Weights of a small GPT-style language model, trained from scratch on English Wikipedia.
Size: 14 layers, width 128, 4 heads of 32, MLP 512 tanh GELU, vocabulary 2048.
Training: a variant of Adam for these matrices, 120M tokens, 14686 steps.
Each number is 50 + 15 x the weight over its row's rms, rounded and kept within 0 to 99. Layers, rows and columns count from 0. The size before them is the row's rms in percent of the matrix's.

# down: layer 7 MLP down (transposed), 512x128, rms 0.162, rows 240-252, columns 0-127
# up: layer 7 MLP up, 512x128, rms 0.163, rows 241-252, columns 0-127
down240 097:56 42 36 74 36 71 68 55 34 27 49 41 69 45 41 31 31 51 71 62 45 57 45 68 73 47 57 55 54 37 64 30 73 45 43 39 54 40 63 71 48 61 46 51 50 74 50 61 29 25 66 47 55 50 34 64 47 67 51 75 42 55 69 45 52 33 56 39 50 51 40 35 55 46 61 45 36 61 59 27 49 25 40 43 54 55 28 56 55 66 38 54 28 49 63 52 21 25 43 42 24 65 67 51 31 41 80 04 35 53 48 60 69 34 92 30 93 60 35 59 45 65 35 56 56 70 52 62
up241 107:58 41 44 51 28 35 81 39 76 57 57 43 56 59 41 44 46 59 56 54 28 45 54 51 64 53 46 68 35 76 34 46 68 61 53 42 00 71 53 51 44 40 72 62 42 69 37 25 48 58 55 38 47 49 41 39 56 61 32 59 49 42 43 28 55 43 47 45 58 75 45 24 36 48 62 33 46 28 48 42 61 53 64 43 21 44 61 41 69 35 65 41 14 24 35 35 72 41 54 58 41 31 29 47 55 62 30 35 85 56 51 55 71 62 45 22 51 50 53 79 52 43 53 45 63 66 95 61
down241 105:20 53 27 52 42 41 29 36 43 44 57 16 34 48 40 34 60 58 30 46 97 60 84 34 29 38 50 54 58 56 41 57 49 57 49 39 40 45 19 42 58 69 51 51 48 46 50 58 55 45 39 76 54 69 51 74 66 75 69 43 32 36 58 46 72 61 51 52 54 30 54 54 53 53 44 69 42 71 65 60 48 46 73 82 71 52 62 33 74 59 30 53 56 46 44 54 40 43 59 36 48 66 62 62 58 45 54 61 23 57 67 64 62 40 44 52 70 47 62 31 35 58 61 18 24 38 61 04
up242 101:79 45 42 59 28 49 38 33 60 58 57 71 56 39 57 47 38 53 43 63 53 71 55 43 61 47 74 45 51 45 46 66 39 41 63 00 72 40 71 61 49 59 51 53 54 55 59 61 46 37 44 46 63 28 57 58 46 48 42 47 71 30 15 62 27 12 52 61 42 54 68 12 66 51 68 55 57 28 57 34 45 53 46 63 55 43 76 39 61 36 56 66 35 40 72 65 63 54 30 81 58 39 42 53 52 38 46 57 49 16 41 34 45 67 51 00 47 44 67 68 56 53 62 53 63 54 40 54
down242 101:52 61 36 43 50 38 40 81 31 53 31 58 66 53 40 35 40 41 16 33 42 67 34 58 61 24 31 53 60 40 71 66 53 52 40 43 46 40 49 40 63 43 38 65 46 50 58 57 29 48 82 51 48 64 47 20 63 48 41 28 56 30 53 47 50 85 40 34 50 60 66 76 64 46 36 51 43 29 50 52 39 60 65 71 47 44 76 62 34 53 39 44 98 49 69 36 70 44 13 44 34 43 48 74 88 69 29 62 63 44 39 60 36 61 74 52 35 59 45 54 64 33 41 34 60 48 61 60
up243 089:43 95 79 62 51 40 62 68 71 59 43 41 38 52 42 36 76 25 26 38 45 53 50 23 73 50 34 65 55 62 45 74 33 36 74 45 60 46 39 63 38 49 48 65 60 78 43 69 53 37 63 20 34 46 48 59 46 55 41 56 38 63 37 59 49 43 05 59 78 46 48 36 66 42 33 49 45 36 31 47 66 39 38 60 26 41 41 44 25 62 58 48 65 41 64 36 26 47 50 76 46 44 62 41 40 47 69 24 48 42 48 35 60 81 63 39 46 40 36 63 52 16 67 47 70 52 42 45
down243 085:50 62 50 15 30 69 70 59 47 69 64 47 74 33 53 13 41 86 39 21 53 69 55 60 44 61 55 48 66 50 58 23 61 63 53 40 48 41 33 64 64 44 24 40 44 55 68 14 52 64 39 59 59 40 43 37 30 29 43 27 70 44 50 42 29 43 77 65 52 73 46 70 33 66 60 63 45 58 59 38 70 31 59 50 64 39 46 46 60 24 50 54 36 58 28 50 72 50 41 71 56 43 47 26 63 40 46 55 61 60 50 67 60 39 61 54 40 29 47 69 71 82 35 59 21 53 33 59
up244 103:32 23 31 62 46 75 38 14 54 71 61 40 43 48 58 45 66 56 46 76 41 25 41 54 51 40 52 77 40 64 47 53 30 52 43 52 23 55 44 52 41 47 57 59 63 45 48 51 54 60 47 40 52 57 33 53 61 99 40 73 47 41 65 53 56 33 27 55 46 65 52 23 71 98 49 69 25 65 36 42 31 28 25 64 73 20 44 48 48 32 42 41 44 73 68 55 84 49 41 63 50 43 55 49 46 49 54 42 29 47 46 41 42 63 29 55 62 42 47 59 48 59 59 43 49 48 38 86
down244 104:64 56 36 68 45 26 46 38 23 48 34 44 58 43 46 72 50 33 11 35 39 31 49 33 57 37 66 29 77 72 67 40 57 37 65 69 66 47 53 54 44 51 33 51 42 54 34 55 48 62 25 18 36 40 53 35 53 38 60 60 37 60 63 58 42 49 89 58 30 60 50 36 50 56 50 13 43 47 87 78 58 47 79 42 58 63 56 41 31 46 35 59 67 37 53 42 28 67 55 46 32 50 49 31 45 73 63 71 64 57 49 36 63 26 60 41 31 66 74 60 73 65 56 64 69 58 55 49
up245 122:44 58 26 86 43 24 30 44 57 60 16 55 87 60 74 29 59 33 71 59 46 29 32 52 63 38 48 80 67 40 26 61 52 57 58 27 22 30 51 59 28 60 29 33 34 60 33 73 43 60 44 47 42 55 26 44 47 73 63 34 75 60 49 56 42 49 51 45 68 45 56 69 39 70 52 60 58 73 40 41 45 56 46 39 62 55 37 47 52 45 43 58 40 61 52 45 33 34 41 83 37 33 37 42 50 46 42 43 59 52 42 76 24 80 46 67 64 35 66 77 44 22 49 63 53 63 50 44
down245 111:49 46 68 52 16 43 47 34 61 51 46 58 31 63 53 77 75 36 40 13 39 42 52 36 27 61 65 64 94 66 38 65 72 38 41 48 55 52 16 63 62 45 44 39 40 60 46 74 34 33 47 43 53 50 33 54 20 53 76 29 54 25 48 62 66 78 55 38 33 57 67 49 36 19 49 65 66 56 51 55 19 49 42 30 54 46 69 58 28 61 36 49 37 44 60 69 60 45 56 44 75 55 53 34 67 53 60 19 61 57 64 49 47 69 56 59 51 57 30 63 83 52 49 61 52 63 53 58
up246 086:42 39 81 39 42 24 78 67 55 42 29 48 63 42 51 65 47 55 53 48 57 51 20 41 56 43 42 41 69 46 50 45 49 75 42 36 53 45 42 63 56 42 24 81 63 59 74 60 66 46 44 39 32 36 64 46 65 79 60 86 43 35 39 63 58 58 29 44 66 70 35 29 51 45 38 57 45 49 61 56 84 70 29 46 49 54 42 26 39 45 44 48 71 57 64 30 58 58 76 48 36 41 47 57 23 49 70 15 36 25 51 47 44 89 52 31 52 41 31 43 77 30 38 44 62 44 61 31
down246 094:68 66 44 44 27 44 65 69 55 48 51 58 53 52 32 62 79 44 37 40 71 32 65 36 18 41 43 21 40 85 66 67 49 19 42 20 37 37 37 68 73 60 82 53 40 37 65 64 36 55 49 77 51 72 42 64 41 38 45 55 51 35 46 67 35 52 50 52 54 53 60 83 45 72 48 47 50 42 40 46 15 48 48 26 33 29 60 49 52 75 29 34 66 39 31 71 80 36 74 45 66 53 35 53 44 36 52 33 62 70 43 63 44 50 51 81 47 54 53 41 52 47 71 58 38 42 49 52
up247 105:84 51 76 52 17 33 39 51 69 72 60 96 38 50 50 13 60 49 58 31 37 50 54 35 70 52 60 60 43 68 64 59 46 45 64 60 45 38 68 37 59 28 58 45 28 65 34 54 59 57 41 79 59 46 44 36 77 52 43 67 64 56 29 40 44 46 48 02 44 45 38 31 60 67 45 57 39 58 53 82 40 42 69 37 47 57 80 47 34 49 23 53 34 42 64 37 46 57 48 52 44 53 40 45 61 30 30 68 62 49 53 46 37 48 70 36 42 35 19 68 71 45 37 64 43 52 47 61
down247 111:28 57 32 53 30 39 47 27 37 69 56 58 51 47 60 45 58 71 51 67 51 40 70 39 59 66 55 75 42 42 30 54 35 75 65 24 59 48 29 32 24 38 65 45 50 43 52 47 65 42 45 23 56 43 77 85 48 91 58 66 42 47 34 51 70 61 30 65 46 46 83 22 91 60 72 22 63 38 73 48 50 41 31 29 56 37 59 38 41 47 39 57 50 49 73 49 45 55 26 57 61 38 49 12 38 36 52 57 38 68 42 65 42 68 60 48 37 55 51 52 63 52 56 32 43 61 54 55
up248 109:69 60 45 26 27 38 46 71 23 17 63 94 57 46 54 39 51 46 53 46 38 75 11 57 46 64 39 67 37 44 48 44 34 60 58 44 43 55 84 45 60 43 43 37 53 45 40 48 40 58 28 42 46 36 29 53 49 52 52 58 75 52 65 35 51 49 66 49 59 55 61 46 54 42 51 48 43 71 41 44 57 00 46 81 74 41 55 58 55 29 53 56 03 50 37 43 66 44 43 53 34 43 53 51 58 44 33 49 62 58 41 85 33 73 37 37 60 58 62 43 45 64 68 80 58 62 63 58
down248 110:37 67 31 55 55 75 55 65 39 74 50 56 60 50 47 57 28 54 37 62 56 44 59 48 65 70 30 34 67 48 27 33 49 33 58 63 46 59 67 64 52 60 64 25 67 59 57 67 59 66 19 53 39 19 55 62 07 63 31 29 42 58 42 66 52 91 34 56 51 48 33 59 52 44 40 38 39 75 31 55 48 60 52 02 37 56 41 65 43 72 22 66 61 50 64 63 45 48 55 42 36 29 53 49 47 58 53 41 65 37 35 33 55 42 38 64 70 66 64 51 73 38 71 42 39 58 21 65
up249 103:59 24 76 60 38 52 28 47 69 06 43 61 39 30 46 35 69 57 62 49 38 57 50 39 67 59 75 63 33 49 46 33 56 47 49 44 37 25 77 63 56 54 53 34 45 68 39 65 43 65 56 60 32 47 80 51 54 41 49 83 42 53 42 31 65 51 27 54 38 27 39 43 29 56 46 43 37 73 46 63 51 29 54 49 64 51 90 59 60 67 55 66 42 32 64 26 21 62 45 65 28 45 84 38 44 43 77 47 62 50 43 75 54 60 59 67 59 52 26 35 36 52 66 32 41 63 28 49
down249 107:49 47 48 41 25 28 58 48 76 63 43 27 26 56 57 56 49 42 25 57 40 76 34 64 61 62 81 52 68 61 48 68 65 30 66 41 35 59 45 65 44 66 69 63 43 45 30 68 64 25 59 41 42 47 64 43 59 48 41 44 48 35 34 62 49 63 39 34 56 56 37 54 58 35 32 48 62 46 49 27 35 66 45 64 61 59 35 31 77 50 57 57 44 68 66 65 23 35 39 51 34 65 60 71 51 57 44 20 73 38 45 56 42 92 39 28 67 07 66 36 58 48 33 49 70 82 53 33
up250 098:27 34 48 33 43 27 71 66 63 18 28 37 55 63 65 56 50 79 81 36 49 70 46 52 47 22 53 58 42 55 57 37 66 44 68 48 49 42 52 56 27 42 37 46 56 51 51 51 47 51 28 52 55 50 57 38 46 56 57 85 41 58 64 41 65 42 38 44 91 48 30 52 56 15 62 46 24 48 36 42 74 44 59 47 42 50 65 45 50 47 59 62 67 38 47 29 57 54 44 65 79 54 66 49 37 31 48 31 57 61 32 69 27 67 70 55 62 49 40 37 47 33 75 19 23 68 78 80
down250 099:32 50 57 35 52 57 51 65 48 51 55 61 60 39 51 44 48 41 30 65 54 59 29 13 61 33 57 39 72 68 52 36 58 44 64 40 22 36 65 47 46 33 62 44 74 45 85 62 67 57 66 44 31 60 38 56 50 94 51 46 39 60 76 40 47 88 32 70 51 52 78 36 29 62 47 35 32 60 61 42 43 42 54 66 24 64 67 31 27 37 37 55 38 53 14 73 61 48 54 56 58 51 54 54 43 18 19 48 65 39 41 43 38 78 67 43 39 57 52 49 47 54 21 41 36 63 63 56
up251 097:46 67 34 59 38 37 70 65 42 39 29 64 64 28 67 43 31 33 48 13 54 64 27 49 61 47 54 88 63 48 51 42 63 36 52 41 29 42 33 52 42 54 39 66 37 38 51 64 67 91 18 42 55 61 51 52 41 52 56 62 55 58 40 48 30 30 42 50 70 28 43 60 47 24 31 30 54 68 49 40 64 36 44 75 53 56 39 57 71 51 74 47 58 57 28 46 51 72 71 62 22 57 64 34 50 41 58 32 81 50 47 72 39 85 53 43 49 57 59 28 75 41 65 62 40 53 55 24
down251 092:56 70 55 56 41 37 29 62 72 58 47 50 61 33 40 29 58 49 67 79 34 50 67 39 45 53 60 49 28 52 58 63 43 53 50 56 48 63 38 79 56 38 59 06 41 66 52 40 22 53 70 62 87 24 66 63 52 42 49 73 61 46 22 50 31 43 39 54 43 54 51 23 32 90 51 30 43 45 52 75 43 50 35 39 25 55 42 55 55 55 53 57 30 59 73 45 62 51 60 48 63 72 59 43 55 46 64 80 25 61 47 45 46 45 69 42 31 36 69 36 37 38 23 64 41 44 44 88
up252 108:52 61 41 45 61 43 50 57 48 70 54 54 45 43 87 81 50 09 59 38 55 44 10 49 44 37 64 63 27 83 51 63 65 55 58 44 57 33 68 50 52 30 40 57 63 44 47 55 67 44 51 22 49 20 36 35 54 67 83 69 53 57 38 32 40 63 22 61 82 39 37 50 60 47 46 50 53 64 32 20 88 62 48 60 50 57 38 32 49 60 68 43 50 35 46 29 29 49 30 62 20 37 60 53 53 69 46 43 58 55 45 60 42 91 66 36 40 41 56 46 31 43 52 50 60 48 55 45
down252 100:74 67 37 14 25 30 78 59 64 70 62 54 45 31 49 34 25 51 35 62 64 60 54 55 35 23 35 61 57 40 81 43 47 08 35 23 51 55 49 46 76 49 58 61 42 55 70 48 85 38 51 43 53 26 36 59 35 35 18 65 44 55 21 39 55 67 58 73 69 46 71 44 45 74 53 46 53 59 71 50 50 29 46 58 55 61 38 75 65 63 52 44 54 49 39 63 66 38 49 76 78 46 44 39 50 41 55 39 49 51 52 88 66 46 37 49 35 48 57 59 58 57 49 43 59 55 34 38